Each number is 128 + 24 x the weight over its row's rms, rounded and kept within 0 to 255. Layers, rows and columns count from 0. The size above them is the row's rms in percent of the matrix's.

# layer 2 attention output, 160x160, rms 0.0659, rows 0-159, columns 80-119
size [102  96  92 103  93  96  94  92 106  94 115  95 104 106 105  98  94  94 100  99 112  95 100  99  95  94  95 109 107 114  99  94 102 111 114 100  94 104  89  95  99 114  95 103  94  93  84  87  93 103 106 107 103 110  95 111 107  96 108 103  87 103 107 101  97 111 109  92 108 106 101 115  96 105  85 103  97  86  96  92 106  91  86  92  93  94 107 100 117  98  97 104 108  94 105  92  92 104 104  94  89 107 102 109 102  98 102  99 106  92 110  93  99  95 102 102 127 105  97  99  96  93  88 105 111  99  96  93  99 104  96  99  88 103 103 112  92  95  95 128  86 103  99  89 107  94  90 103  91  88 104  98 103 102 108  84 100  96  82 110]
[[155 182 151 124 189  94 159 129 109 118 140 123 133 148 107  90 142 101 147 132 161 102 122 122 156 155 141 107 120 135 103 118 106 133 108 141  85 130  97 120]
 [100 147 153 133 132 154 132 124 124 174 125 149 120  96 143  98 124 157 157 136 116 101 175 152 124 148 123 114 110 129 161  87 123 119 120 143 108 129 121 164]
 [158 145 109  62  84 175 162 103 159 137 179 150 135 142 147 124  99 149 146 134 119  99 133 130  93 132 111 144 139 138 144 128 138 136 141 126 192 106 149 135]
 [118 100 125 192 102 129 149 127 133 165 139 129 143 109 120 127 113 140  94 145 132 200 140  83 151 135 109 135 125 146 108 147 136  93 134 114 135 123  96  92]
 [136  66 147 109 118 114 139 129 154 100  96 137 119 132 153  87 103 128 120 127 122 177 102 114 126 131 134 135 102 146 111 135 154 143 134 133 116 118 130 117]
 [177 169 151 139 161 143 183 127 101 125 125 111 138 142 139 108 106 102 135 127  87  88 118  88 175 102  92 118 129  94 119  88 111 127 168 141 127 111 128 129]
 [119 146 110  97 124 118 125 110 149 106 114 122 120 156 130 125 154 150 128 134 108 126  82 139 145 130 155 131 128 133 132  95 114 123 165 119 129 154 110 131]
 [155  96 133 129 154 180 114 121  80 118 108 130 142 110  91 140 184 102 140 153 139 159 111 151 105 120 147 137  96 136 164 153 130 136 127  85  85 139 126 158]
 [148 127 126  94 157 142 138 127 106 117 119 128 133 126 101 123 142  68 176 125 128 154 112 139 178 108  87  64  96 142 141 127 128 159  85 194 105 141 116 151]
 [126 118 145  89  66  69 110 124 138 146 104 160 110 122 135 133  50 124 125 123 120 106  87 137 133 107 105 126 120 111 127 157 118 111 144 180 145 121 150 121]
 [147 173 137 129 147 166 128 109 172 132  83 168 123 145 117  85 160 124 137 168 145 134 110  82 121 121 156 117 123 150 139 172 155 180 109 144 137 105 115 164]
 [124 131 154 129 128 129 135 113 115 116 120 120 140 107 119 109  93 159  89 111 158 136 143 108 112 161 152 152 198 143 150 195 156 143 164 144 141  90 172 129]
 [132 119 173 142 157 148  88 112 146 133 114 139 107 150 148 144 143 141 146 115 132 113  97 160 161 177 125 125 154  98 154 155 129 113  97 120 121 124 128 120]
 [156 101 151 170 119 166 117 134 147  99 172 109 119 132 129 116 130 109  96 115 100 137  62 126 133 138  99 115 123 123 176 116 121 131 134 135 134 126 134 141]
 [128 116 132  56 130 156 123 147 120 116 132 136 118 124 150 173 130 132 114  85 142 121  98 129 145  84 150 127 181 135 107 136  84  95 152 107 130 141 120 114]
 [133 130 137 157  96 118 137  90 139 134 151 126 120 102 111 154 162 108  81 121 153  99 124 122 132  68 123 182  99 106 126 153 179 157 117 107 130 116 146 125]
 [116 164 101 143 127 112 154 128 103 134 119 121 156 106 144 118 172 157 133 176 121 151 104 148 125 138 195 127 152 150 120 105 115 187 122 183 142 139 159 153]
 [ 67 108 172 111 161 114 135  97 153 137 125 174  91  82 113  64 144 114 165 127 122  84  89 161  65 132 137 150 125 133 134 120  91 119 132 111 117 105 128 148]
 [139 105 118 109 127 182 128  70 159 160 151 141 101 135  95 110  77 126 154 143  90  96 183 124 115 125 114 106 111 104 141 144 144 138  90 169 135 147 152 143]
 [133 161 141 142 113 154 115 144 133 105 142 151 111 142 149 152 108 126 170 101 127 145 130 161 111 161 142 126 144 130 175 114 120 123 131 105 121  81 170 116]
 [150 165 120 115 126 118 118 123 165 164 128 124 107 113 147 100 146 133 155 107  99 108 151 152 103  91 131 193  89 130 102 115 111 131 163 110  81 128 106  72]
 [ 92 144 125  92  94 142 105 150  97 109 140 153 137 168 146 172 134 101 119 121 182 138 174 109 134  41 137  73 102 104 128 110 130 124 106 113 126 127 101 165]
 [110 112 119  95  98 123  94  98  99 201 115 101 146 124 125 173 125 156 133 151 128 162 101 106 175 113 122  97 134  94 116 136 100 147 139 154 148 136 166 154]
 [117 122  96 166 136 105 153 100 176 115 141 161 105 129 122 101 131 144 125 107 136 121 162  97 137 172 161 159 157  99 153 152 138 126 100  98 134 109 110 138]
 [105 155 106 131 114 141 111 151 126 136 132  99 151 121 148 138 190 101 108 133 175 112 107 141 114  90 118 115 111 117 146 130 127  92 127 137 159 118 130 153]
 [146 129 116 121 114 150 154 132 145 157 163 127 132 114 136 124 133 114 157 170 150 149 140  98 149 159 120 146 143 112 134  84  96  88 137 122 109 142 116 116]
 [174 138 150 111 124 113  92 131  95 121  79 135 119 110 120 162  82 110 132 126 141 139 108 130 123  92 113 153 140 127 169 115  73 144 111 129 147 103 113 125]
 [ 95 162 140 118 109 122 154 120 169 135 103 159 102 178 140 121 109 153 121 157 124 174 119  98 121 129 109  82 119 171 113 115 151 127 168 146  93 123 140 111]
 [ 69  91 114 177 102 144 119 100 151 152 138 122 132 158 140 134 146  82 156  70 136 160 141 143 145  85 105 133 149 156 172  80 134  94 110 108 108 142 159 115]
 [156 131 124  40 145 110 158 122 132 109 126 129 159  89 110 140 107 120 106 108 142 157 147 142 134 190 149 159 155 131 109 120  88 128 126 112 122 138 127 102]
 [142 119 164 173 110 113 116 151 118 165 118 127 139 109 143  80 185 126 109 133 101 101  79 105 143 131  94 123  98 118 125 105 137 137  99 114 132 136 121 146]
 [171 131 123 170 128 182 148 114 138 130 127 199 134 126  91 113 127 157 147 112 119 118 130 120  92 108 146 146 131 134 101 148 122 156 146 111 159 108 148 145]
 [153 159 144 127  89 141 152 110 148 142 109 110 101  74 167 117 113 159 129 123 108 143 111 153 133  96 136 106 132 124 111 107  96 110 110 112 170 134 132 102]
 [128 105 132 118 134 159 111 169  84 117 134 114 125 122 168  75 130 172 108 125 113  96  85 153  94 101 149 164 135 132 156 119 130 149 146 123 106 144 186 146]
 [129 160 150 129 120 103 144 126 166 172 140 125 177 164 106 142  97 197 145 127 115 153 131 133 118 107 141 121  97 111 121 126 114 175 134 105 121 123 118 121]
 [121 108 168 123 111 112 105 115 161 132 108 135 137 124 166 155 144 131 121 132 138 140  89 115 153 132 166 114 136 156 155 142 117 152 135 160 154 139 117 136]
 [155 135 144 138  94 113 141 151 141 127 128 154 162  82 122 118  93 107 197 101 167 119  30 120 153 166 107 106 156 154 153  93 151 134 138 114 165 161 125 139]
 [153 138 141 100 121 124 154 107 123 125 148 157 136 132 144 135 103 114 133  96  92 121 184  97 126 163  80  78 118 126 116  95 189 113 101 100 122 108 118 127]
 [159 140 112  83 120 118 130 156  93 132 122 125 157 155 122  90 126 128 148 130 122 141 124 137 122 117 142 150 124 120 111 161 112 135 118 145 134 142 114 103]
 [119 113 136 162 156 117 148 109 109 126 140 140 140 142 149  63 145 109  99 107 108 141 139 154  93 130  75 102 146 113 125 131 115 125 139 160 126 142 113  82]
 [127 147 141 114 156 128 106  93 147 159 119 127 106 149 130  97 130  82 108 137 106  93 160 111 122 126 129 150 155 101 150 124 150 135 139 145 108 128 150 126]
 [ 92 116 121  82 120 102 160 138 133 106 102 107 154  90 127 158 163 106 120 120 132  68 134 150 176 115 134 140 132 129 119 169 130 127 123 138 109 125 152 115]
 [ 96 135  99 136 117 115 103  98 103 125 156  75 132 129 111 142 104  94 155 108 112 126 156 141 133 143 104 157 112 126  93 122  90 116 156 112 103 155 133 111]
 [129 138 124 156 134 147 107 129 147 137 148 143 141 114 105  94 145 125 152 121  87 159 111 144 147 161 134 140 136 166 140 134 110  75 150  76 115 116 122 124]
 [104 143 143 143 180 121 122 110 123 113  99  92  63 127  94 127 162 138  98 117 150 100 119 124 129 132 192 103 116 123 126 155 159 114  85 121 125 118 130 130]
 [101  52 141 110 117 140 130 106  92 122 104 143 149  92 187 155  98  82 133 127 107 149 152 124 153  79 147 159 148  94 138 114 166 140 171 116 126 160  96 134]
 [150 104  98 129 158 118 149 120 125 135 104  78 142 126 131 169  91 177 139 130 133 112  84 133 122 113 174 129 146 154  85 163 147 168 191 104  96 118  99 185]
 [102 126 128 162 102  96 108 112 128 192 150 143 138  83 106 123 134 125 149 137  97 118 133 153 139  99 123 109 154 165 124 120  92 155 105 145 151 133 154 153]
 [107 114 153 143  95 128 128 119 159 134 142 132 129 182 122 119 118 158 145 138 178 122 117 137 128 142 156 123 149 119 129  88 168 139 118 142 159 116 101 110]
 [138 140 176  84 124 132 140 120 100 104 142 154 128 124 111 137 110 147 156 111  75 175 138 130 136 122 109 106 117 130 111 135 119 153 137 131 169 134 129 141]
 [121 130 145 119 122 108 159 161 146 111 179 130 136 128 127 133 128 112 117 137 118 141 138 126 151 117  96 108  89 143  85 155 131 107  97  95  86 112  71 125]
 [142 141 147 134 128 175 150 102 126 176 131 139 104 110  86 105 156 144 158 149 145 193 117 160 142  96 104 139 127 143 135 144 168 134 134  93 121 165 117 137]
 [159 131 155 147 102  99  84 172 106 123 137  92 159 101 140 135 139 137 150 100 149 134 129 141 117  80 134 143 157 153 183 137 104 149 113 121 119 146 137 126]
 [142 120 131 142 155 122  95 164 142 129 131 110 116 146 126 132 146 162 133 137 174 102  90 123  94 173  89 115 145 106 118 123 102 140 104  87 122 113 155  96]
 [120 155 115 137 159 124 110 126 146 122 123 141 126 139 126 112 118 145 111 130 112 120 124  95 156  92 120  95 140 142 105  86 178 142 142 189 120 130  67 127]
 [189 104 153 126 143  62 141 143 156 101 102 129 145 133 111 198  81 143 111 118 138 119 129 143 123 110 181 119 131 140 160 120 130 106 143 125 133 107  87 132]
 [ 90 100 113 126 149 130 110 141 104 109  93 101 161  71 144 168 142 127 121 135 146  66 141 176 105 148 150 109 129 160 152 118 125 121  89  89 132 116 119 134]
 [106 131 118 112 118 109 155 174 121 104 132 147  90 159 140 159 113 149 145 112 120 126 116 136 106 162 130 122 149 103 171 138 133 166 145 131  88 144 125  93]
 [163 144  83 115 125 158 163 147 115 134 129 107 137 101 168 131 123 163 116 129 131  86 113 134 116 124 160 135 147 119 110 118 108 114 140 116 121 136 168 136]
 [122 117 159  83 128 129  85 134  97 135 177 106 126 132 107 127 165 117 121 134 130  89 112 129 168 118 129 148 103 141 151 150 127 134 136 149 157 121 112 135]
 [117 121 200 192 101 136 126 103 110 127 160  93 155 120 115 163 136 102 133 111 121 129 107 133 152 131 151 132 126 127 132 129 123 155  96 128 163  94 133 129]
 [136 137  87 148 149 136 112 140 103 125 178 144 119 169  95 127 124 166 139 133 149 128 152 167  99 109 123 126 127 152 135 144 149 158 134 148 105 148 152 129]
 [156 127 140 151 121  90 110 109 128 153 114 120 136  89 131  96 148  67 140 115 138 127  87 149 125 138 137 103 147 140 139 141 106 144 142 136 199 136 145 108]
 [149 111 123 114  96 160 178 149 123 106 145 144 135 142 127 184 118 162 125 159 127 164 131 131 120 131 107 119 169 133 140 127  80 113 118 122 152 129  93  85]
 [106 133 120 188 114 148 103 115 130 127 181 161 148 107 114 140 113  85 124 155 136 157 122 121 132 118 141 134 136 149 150 119  76 140 140 140 121 135 107 126]
 [ 96 117 110 148 175 118 155 128 114 133 149 131 132 138 138 158 157 102  87  92 150 141 126 136 144 141 162 111 123 117  91 149 153 150 153  97 122 149 122 185]
 [187 128  81  75 159 100 151 118  78 143 140 109 106  81 117  77 140 122 146 132 137 162 117 138 104 115 139 148 145 134 130 147 127 117 123 164 166 153 135 156]
 [154 121 138 137 143 169 163 131 131 154 136 131  87 150  87 131 101 106 120 100 131 169 113 122 118 141 134 118 155 160 151 112 135 155 116 109 101  96 173 151]
 [117 135 150 121 133 132 154 154 121 130 127 102 143 131 104 137  88 131 128 113 159 112 147 153 145 117 135 122  89  84 127 128 124 138 163 145 127 146 135 131]
 [131 128 113 134 127 144  99  95  93 133 137 148 173 131 125 150 103 103  92 144 140 116 110 111 129 115 128 113 116 103 127 155 153 170 138 121 108 141 118 124]
 [157 122 107  84 136 127 172 121 181  84 118 127 127  85  93 159 108 157 131 114 120 134 142 148 116 135 172 113 141  98 119 144 162 154 141 121 173 101 112 121]
 [ 76 144 150 187 134 145 108 141 139 134 136 118 148  93 128 148  99 147  90  94  99  79 116 118 157 150 107 116 117 133 140 124 137 163 111 112 110 118 134 165]
 [145 132 144 101 122 146 113 167 109 164 112 160 149 112 163 122 110 110 133 111 108 156 117 120 134 111 127 194 102 150  98 136 127 131 107 180 138 143 156 132]
 [152 112 151 143  66 137 141 153 147  65 147  97 134 152 144 107  82 131 141 124 114 151 135 113 153 127  58 160 144 125 140 135 146  86 116 156 126 165 118 108]
 [114 139 145 147 101 120 136  92 164 129  98 116 113 111 150 115 160 119 163 134 147 148  95 157 120 155 127 153 153 107 166 163 127 120 120 118 131 128 129 136]
 [101 133 159 126  97 122 122 157 106 115 149 155  96 151 150 109 155  99 152 127 107 127 143 111 121 114 123 143 125 147 111 134 111 161 142 122 125 150 138 113]
 [140 125 160  95 155  93 133 127 134 127 155 143 153 102 164 117  84 120 147 155 131 104 139 152 133 143 157 109 144 150  95 127 169 135 113 150 112 150 155 154]
 [153 134 118 126  71 109 145  87 147 113 160 135 101 126 121 131 110 128 137 161 176 113 118 134 144 120 159 119 103 122 126 122 137 131 123 112 135  82 148  94]
 [106 122 134 121 126 124  91 144 163 109 163 163 167 117 149 143 117  95 150 101 143 128 123 100 142 114  97 146 145 164 121 137 120 109 104 126 120 105 158 138]
 [137  99 113 124 143 118 111  81 115 135 104 133 104 127 117 122 133 119 119 132  95 110  84 146 187 123 134 117  90 198 145 134 125 113 102 153  89 130 148 119]
 [115 144 112 174 150 146 103 154 130 137 155 142  93 135  76  97 118 179 149 129  84 122 150 149 119  84 160 138 135 146 149  98 147 148 140  79 106 114 133 102]
 [127 112 101 151 147  87 140 138 114 120 135 111  96 147 144 123 147  96  80 116 145 146 126 123  80 160 125 114 131  67 151 151 128 145  94  83 151 137 147 122]
 [153 117 142 102 141 104 158 101 149 128 148 144 102  99 124  74 166 144 117 168 102  87 109 101 146 108  89  71 131 151 127 159 112 130 102 149 161 161  95  94]
 [154 111 129 192 129 147 106 128 109 167 116 137 114 104 159 100 113 137 122 156 129 109 108 118 163 100 163 129 123 100 173 135 149 121 170 139 145 112 150 118]
 [153  95 129 157 127 157 139 124 171 115 129 105 130 144 126 106 109 143 122 145  80 158 131 125 147  65 118 137 112 131 117 131 135 141 129 135 124  94 124 125]
 [116  74 106 121  77 117 118 106 137 112 122 115 100 121 146 132  56 105 113 173 165 112 160 111 158 145 186 163 146 130 149 152 152 146 158 116 158 146 179 129]
 [132 114 109 107 148 139 148  98  97 117 123 163 139 136  89 102 152 134 148 131 146 122 129 115 137 121 108  89 117 151 146  88 212 138 150  98  98 111  90 122]
 [119 151 134 152  74 119 150 123  95 167 162 149 134 138 122 145 144 104 191 140 119 116 127 137 139 165 167 131 117 137  72  87 135 121 144  81 158  97 170 106]
 [127 152 109 113 138 133 155 127 108 139 128 136 139 129 141 108 146 126 133 154 121 136 131 149 189 133 124 104 148  89 171 109 125 104 134 133 115 102  91 104]
 [106 115  96 125 109 141 152  63 139 155 134 167 142 122 154 134 107 121 180 115 131 105 172 139 149 139 110 142 141 122 115 121 113 118 126 143 123 107 121 122]
 [135 110 107  78 106 105 117 119 113 171 119 151  88 154 117 153 116 113 184 108 140  68 107 122  97  91 118 124 137 123 146  69 150 109 116 127 126 153 157 119]
 [130 185 140  96 141 114 139 131 152 126  90 114  68 114 124 105 121  93 108 128 121 111 121 126 137 122 145 168  95 129 131 106 142 134 145 116 116 117 119 116]
 [122 165 129 108 116 130 102  99 103 168 143 104 143 141  71 108 133 149 156 133 118 136 155 178 123 105 148 133 113 153 142 100 153 119 133 101 154 143  90 122]
 [135 142 144 108 120 127 143 135 204 129 143 124 120 141  86 157 109 162 134 101 129 163 150 173  87 134 173  95 151 123 137 140 167 142 120 100  98  98 139 142]
 [133 103 173 165  94 150 110  97 136 131 108 151 125 117 163 105  95 106 165 158 130 132 130 107 144 113 105 156  91 131 126 165 132 115 156 109  64 139 141 104]
 [163 144 140 134 165 145 119 150 144 136 167 113 108 106 142 145 110 112 105 140  94 126 106  88 135  93 115 176 114 157 109 118 104 129 145 161 146  78 117 142]
 [140 158 137 169 136 103 105 161 134 188 101 136 125 142 141 128 104 142 144 133 131 115 136 115 114 163 122 134 164  83 143 131 137 142 108 121 164 136 133 116]
 [150 145 139 139 138 184 146 113  94 133 144 100 149 114  88 159 146 163 121 106 167 102 121 133 134 134  79 133 150 122 149  93 132 140 141 126 134 110 107 131]
 [108 109 116  89 116 122 167 116 146 102 132 129 108 144 129 134 132 114 125 125 133  85 147 114  77 168 138 156 135 146 164 160 134 103  91  84 171 111 126 160]
 [ 96 136 159 135  94 135 119 158 145 126 111 117  86 127 118 103 119 105 151 189 136 120  70 120 128 161 107 152 142 116 104 143 107 167 155 126 148 115 164  92]
 [106 178 118  90  92  87 155 114 156 142 108 116  99  78 134 158 147 140  90 141 136 156  96 122 121 131 167 117 160 153  91 126 127 100  89 136 113 153 127 166]
 [ 92 134 105 181 116  90 167 151 155 139 119 133  69 140 117  92 150 108 118 155 122  98 183 111 163 134 147 137  87 125  96 135 161 117 148 102  91 148  93 103]
 [129 157 122 112 122 154 122 154 101 143 130  94 113  55 138 146 109 105 152  83 128 135  56 126  76 185 164 154 113 117 152  93 149 110 140 105 145 153 152 150]
 [198 126 124  98 138 115 133 135 137 143 161 128 139 113 130 145 121 141 127 113 184 111 143 144 125 166 117 103 138 156 134 144 163 119 111 125 131 118 144 150]
 [110 131 125 146 138 140 113  89 132 107 127 110 150 163  97 119 167 136 125 135 142 162 128 136 149 112  97 173 113 138 140 132 180 131 149 164 133 101 119 137]
 [163 104 130 124 128 123  69 145 161 102  85 140 135  99 128 130 149 145 146 114 102 169 122 121 121 163 144 145 149  85 117 151 127 160 162 160 152 115 130 144]
 [129 111 157 111  93 117 125 134 134 130 125 152 135 141 117  96 134 144 122 150 112 135 124 131 171 106  91 160 148 103 147 187 193 109  83 160 136 149 113 170]
 [113 129 168 127 151 141  99 166  79 135 138 161 129 143 118 129 133 144 132 181 149  81  91 119 125 184 141 101 159 124 135  86  99 135 126 133 187 143 112 128]
 [131 140  93  99 135 130 154 159 133  94 175 154 166 147 144 102  96  91 112 101  86 175 193 160 156 117 170 147 117 147  96 126 158 116 121 149 125 134 120  79]
 [136 139 139 133 168 134 122 136 125  86  82 127 136 115 144 125  89 108  81 133 153 136  78 106 125 113 166 129 146 179 135 112 174 121 130 141 101 140 180 102]
 [ 69 144  96 136 163 143 107 125 137 204 113 102 111 105 143 139 114  96 155 131 120 111 176 145 155 152 132 153 136  91 124 151 126 125 146 150 119  95  96 107]
 [160 139 124 126 193 157 118 117 137 153 132 118  89 130 126  95 100 176 157 150 156 141 164  82 130 154 115 140 147 129 123 134 144 146 136 123 131 142 174 116]
 [114 119  70 124 113 148 158 113 161 136 155 156 119 125 151 144 106 155 105 105 107 122 151 170 186 135 178 122 137 153 128 135 154 151 123 145  73 120  85 106]
 [ 98 137 132  97 134 157 132  61 126 140  81 143 109 117 130 140 110 140 108 103  85 161 151 116 103  99 123 105 114 110 133 157 121  85 111 141 124  86 117 158]
 [148 119 139 110 123 116 111 120 173  89 132 117 116 117 124 119  90 123  97 140  91 119 125 130 117 129 128 112 125 143 101 143 144 153 121 122 132 117 141 104]
 [108 100 119 108 144 127 110  96 111 139 114 137 163 155 123 124 147  82 137 131 160 128 108  98 132 110 105 118  90 101 134 128 142 172 124 111 189  79 149 159]
 [105 105 114  79 125  87 160 162 182 104 135 115 114 176 115 145 106 100 124 124 156 129  84 166 133 115 202 147 141 104 155 106 147 104 144 122 112 134 161 143]
 [ 82 136 122 192 166 146 113 118 121 147 115 137 133 117 112 114 143 100 126 145 115 118  96 123 151 191 127 138  75 170 119 105 178 152 136 117 137 119 112 116]
 [120 137 102  93 150 111 124 146 149 167 101 114 117 101 169 135 136 120 134  98  69 133 130  78 169 116 103 124 133  94 104 135 138  99 170 127 118 143 107 138]
 [ 72 126 125 120 130 133 157 167 117 129 146 164 113 145 139  99  97 117 122 125  62 164 114 164 141 150 144 144 133 106 125 101 135 151  91  88 115 164 134 184]
 [135 115 154 102  95 111 143 126 152 102 150 116 136 117 141 148  94 102 121 102 139 137 134  95 152 134 156 141 159 119 147 139 145 107 116 152 146 103 109 133]
 [122 103 127  93 158 137 152 126 115 127 128 148 182 123 108 155 159  92 127 129 118 107  88 110  93 141 119 150 108  91 115 144 123 102 121 177 109  96 143 122]
 [154 146 130 128 135 102 177 150 113 132 133  81 147 132 165  94 138 169 101 183 123  76 102 129 109 146 114 135 144 136 124  86  98 115 111 121 128 177  87 196]
 [108 107 168 108 138 131 120 140  97 108 111 110 114 159 148 140  72 155 134 115 108 140 137 157  71  98 170  73 135 114 154 126  89 141  95 126 113 136 126 137]
 [136 120 112 102 126 164 146 133 161 105 114 135 143 129 136 102  93 115 135 119  82 121 102 139 142 123 115 118 126 119 137 107 126 107  95 165 144 117 110  86]
 [112 132 121 150 145 143 103 129  83 143 139 135 111 182 140 137 148 158 134 145 137 131 107 139 160 104 135 176 109 100 153  48 136 139 116 135 115 140 109 115]
 [135 116 106 100 128 105  92 164 134 101 122 113 124 101 138 140 137 159 144 133 118 115 125 149 136 145 137 166 103 116 136 153  95 160 124 134  92 181 102 166]
 [127 124 118 147 112  96 166  85 141 192 120 108 121 113 120 122  86 140 116 103 150 132 150 137  96  89 136 137 144 152 136 168 148 126 144  96 111 188  84 161]
 [136 139 109 145 142 171 112 147 137 132 171 119 112 110 120 130 117 129 115  90 106 108 131 133 165 128 165 126 166  98 128 181 104 132 113  59 164 174 114 129]
 [141 142  99  65 135 117 143 126 130  90 110 164  99 101 115 156 128 146 126 104 151 144  96  98 112 119 116 118 120  88 159 153 128  96 141 183 167 138 130 149]
 [142 124 117 130 144 111 132 173 115  86 134 145 138 135 178 132 116 133  86 138 144 176 143 165 135  95  86 111 152 131 155  89  95 159 131 104  87 131  98 112]
 [161 118  91 123 156 141 144 105 163 120 116 146 118 164  78 117 102 157 139 133 135 121 122 169  84 144 118 122 110  96 106 142 136 108 124 139 134 107 152 107]
 [146 134 136 139 154 146  81 125 102 152 116 130 109  71 167 125 124 139 100 125 120 120 155 117 143 127  94 161 136 161 128 130 115 123 131 117 122 102  89 152]
 [142 137 154 142 131 100 128  96 183 109 123 158 135 162 170 159 154 102 121 102  78 110 145 121 148 121 142  99 144 126 139 127 111  83 112 125 103 156 117 117]
 [112 140 145 176  92  91 115 103 108 136 137 150 122 131  87 159 121  99 144 119 171 153 142  89 127 132  96 120 106 108 146 146 147 131 149 172  92 128 165  79]
 [124 154  94 124 146 151 134  85 141 160 149 138 111 130  85 108 121 135 139 128 153 117 162 142 136 135 110 121 113 145 107 120 147  99 139 123 108 156 139  79]
 [146  96 168 111 116 130 144 152 116 146 128 113  85 112 142 153 147 114 105  86 156 152 161 142 153  77 114 129 108 135 131 149 152  88 167 153  87 108 112  96]
 [132  87 110 154 129 146 155 129 131 164 140 133 132 134 132 119 117 153 115 130 119 108 149 112 153 110  81  94 136 137 170 140 101 140 114 109 161 128 110 148]
 [146 151 141 120 160 121 153 117 147 117 138 146 134 150 120 173 106 194 117 120 144 115 129  85 151  92  88 121 113  80  97 117 118 142 132 126 141 141 118 121]
 [135 136 151 130 140 131 135 161 110 133 118 154 133 117 108  99 113 106 133 128 106  98 154 189 148 132 139  99 124 138  89  93 135 120  61 134 181 180 101 114]
 [105 114 109 168 142  81 122 142 159 100 141 136  80 102 181  79  92 150 100 108 167 166 119 132 135 118 130 106  67 122  92 151 156 167 107 139 128 131 149 115]
 [138 144 118 100 135 178 116 172 123 128 149 150 124 137 120  92  77 142 126 169 164 140  87 157 146 141 121 110 138 125 127 115 114 127 128 145 135 139 132 132]
 [139 140 103 111 133 125 160 117 129 121 120 168 143 123 118  85 112 106 125  94 112 144 149 122 123  90 132 127  86  79 110 155 120 140 119  90 152 143 128 124]
 [135 100 149 141 143 141 132  80  98 116 123 100 120 148  91 151 121 131  97 136 130 142 126  67 151 166 149 102  98 132 131 118 132 103 107  99 127  98 156 115]
 [172 123 118 153 132 127  99 118 107 109 148 116 118 122 109 106 133 152 143 101 140  81 151 147 106 142 165 160  88 125 186 140 135 127 145 106 145 154 168 120]
 [123 135 108 116 123 117 134 166 146  63 119 133 139 128  82 144 106 137 150 118 119 105 126 125 127 139 185 134 121  95 124  88 142 155 136 122 115 157 164 122]
 [155 124 124 125 145 123 127 102 115 124 140  97 128 108  98 106 100 168 153 149 161  98  77 134 112 153 136  98 154 135 136 139 134 143  75 104 139 125 140 150]
 [126  95 143 128  98 147 177 127  80 127 138 117 158  82 144 117 116 176 139 134  98 135 125 112 142  98 135 109 121 116 118  99 111 133 132 149 133 138 110 124]
 [120  96 151 129 141 134  73 178  91 176 130 120 160 127 138 120 142 131 109 149 140 165  98 125 135 134 150 106 144 145 122  95 138 138  96 117 107 160 132 126]
 [124  77 111  96  91 138 129 145 132 125 104  75 141 112 107 157 147 132 167 131 124 110 107 100 102  90 129 103 117 117 122 142  95 133 136  97 131 136 165 135]
 [142 157 131 116 146 123 113 179 115 144 130 120 131 106  90 138 127 133  90 102 134 114 187 144  94 113 120 108 155 136 113  87 103 138 150 138 131 126 135 132]
 [ 80 167  86 163 131 123 114 124 112 129 153 113 135 160 124 137 128 125 126 115 132 128 114 153 110 138 156 154 145 135 129 148 146 118 150 126 152 129 114 135]
 [164 128  84  74 112 145 137 147 121  94 184 142 120 124 114 118 119 104 146 121 170 136 140 107 134  93 131 104 105 128 134 165 121 176 140 108  92 115 103 152]
 [ 87 125 105 113 143  98 102  89 103 165 130 175 126 172  95 133 159 152  78 143 170 101 127 147 114 111 103 126 154 149 177 106 141 156 133  84  98 114 126 105]
 [ 89 173  87 141 153 103  97 164 126 165 158 165 127 171 106 115 160 159 129 155 152 158 132 101 142 124 139 105 114 148 114 114 119 140 128 141 105 112 135 101]
 [132 106 108  86 147 130  95 174 117 132 172 137 148 118 129 159 125 155 154  69 133 188 136 124 164 111 134 118 139 125 161  96 128 153 102  99 144 117 136 101]
 [111 161 128 152 156 166 137 130 133 185 125 117  81 122 100 118  96 155 121 147 122 165 168 101 110 172 109 100 114 111 136 121 124 104 115 121 138  88 143 125]
 [ 92 131 196 142 123 134  94 140 110 162 133 127 171 128 118 142 139 119 132  92 145 141 170 119 114 124 152 148 120 119 171 119 105 139 129 151 144 118 216  96]
 [152 152 143 157 118 132 158 131 122 107 121 146 127 140 110 163 105  98 116 132 130  98  77 162 123 136 154  90 128 130 145 110 165 101 132  67 130 117 110 120]
 [116 137 112  85 108 113 117  99  93 133 127 144 135 163 137 136 133 108 140  88  82  96 135 157 119 128 140 128  78 112 125 134 130  98 159 162 119 139 151 106]]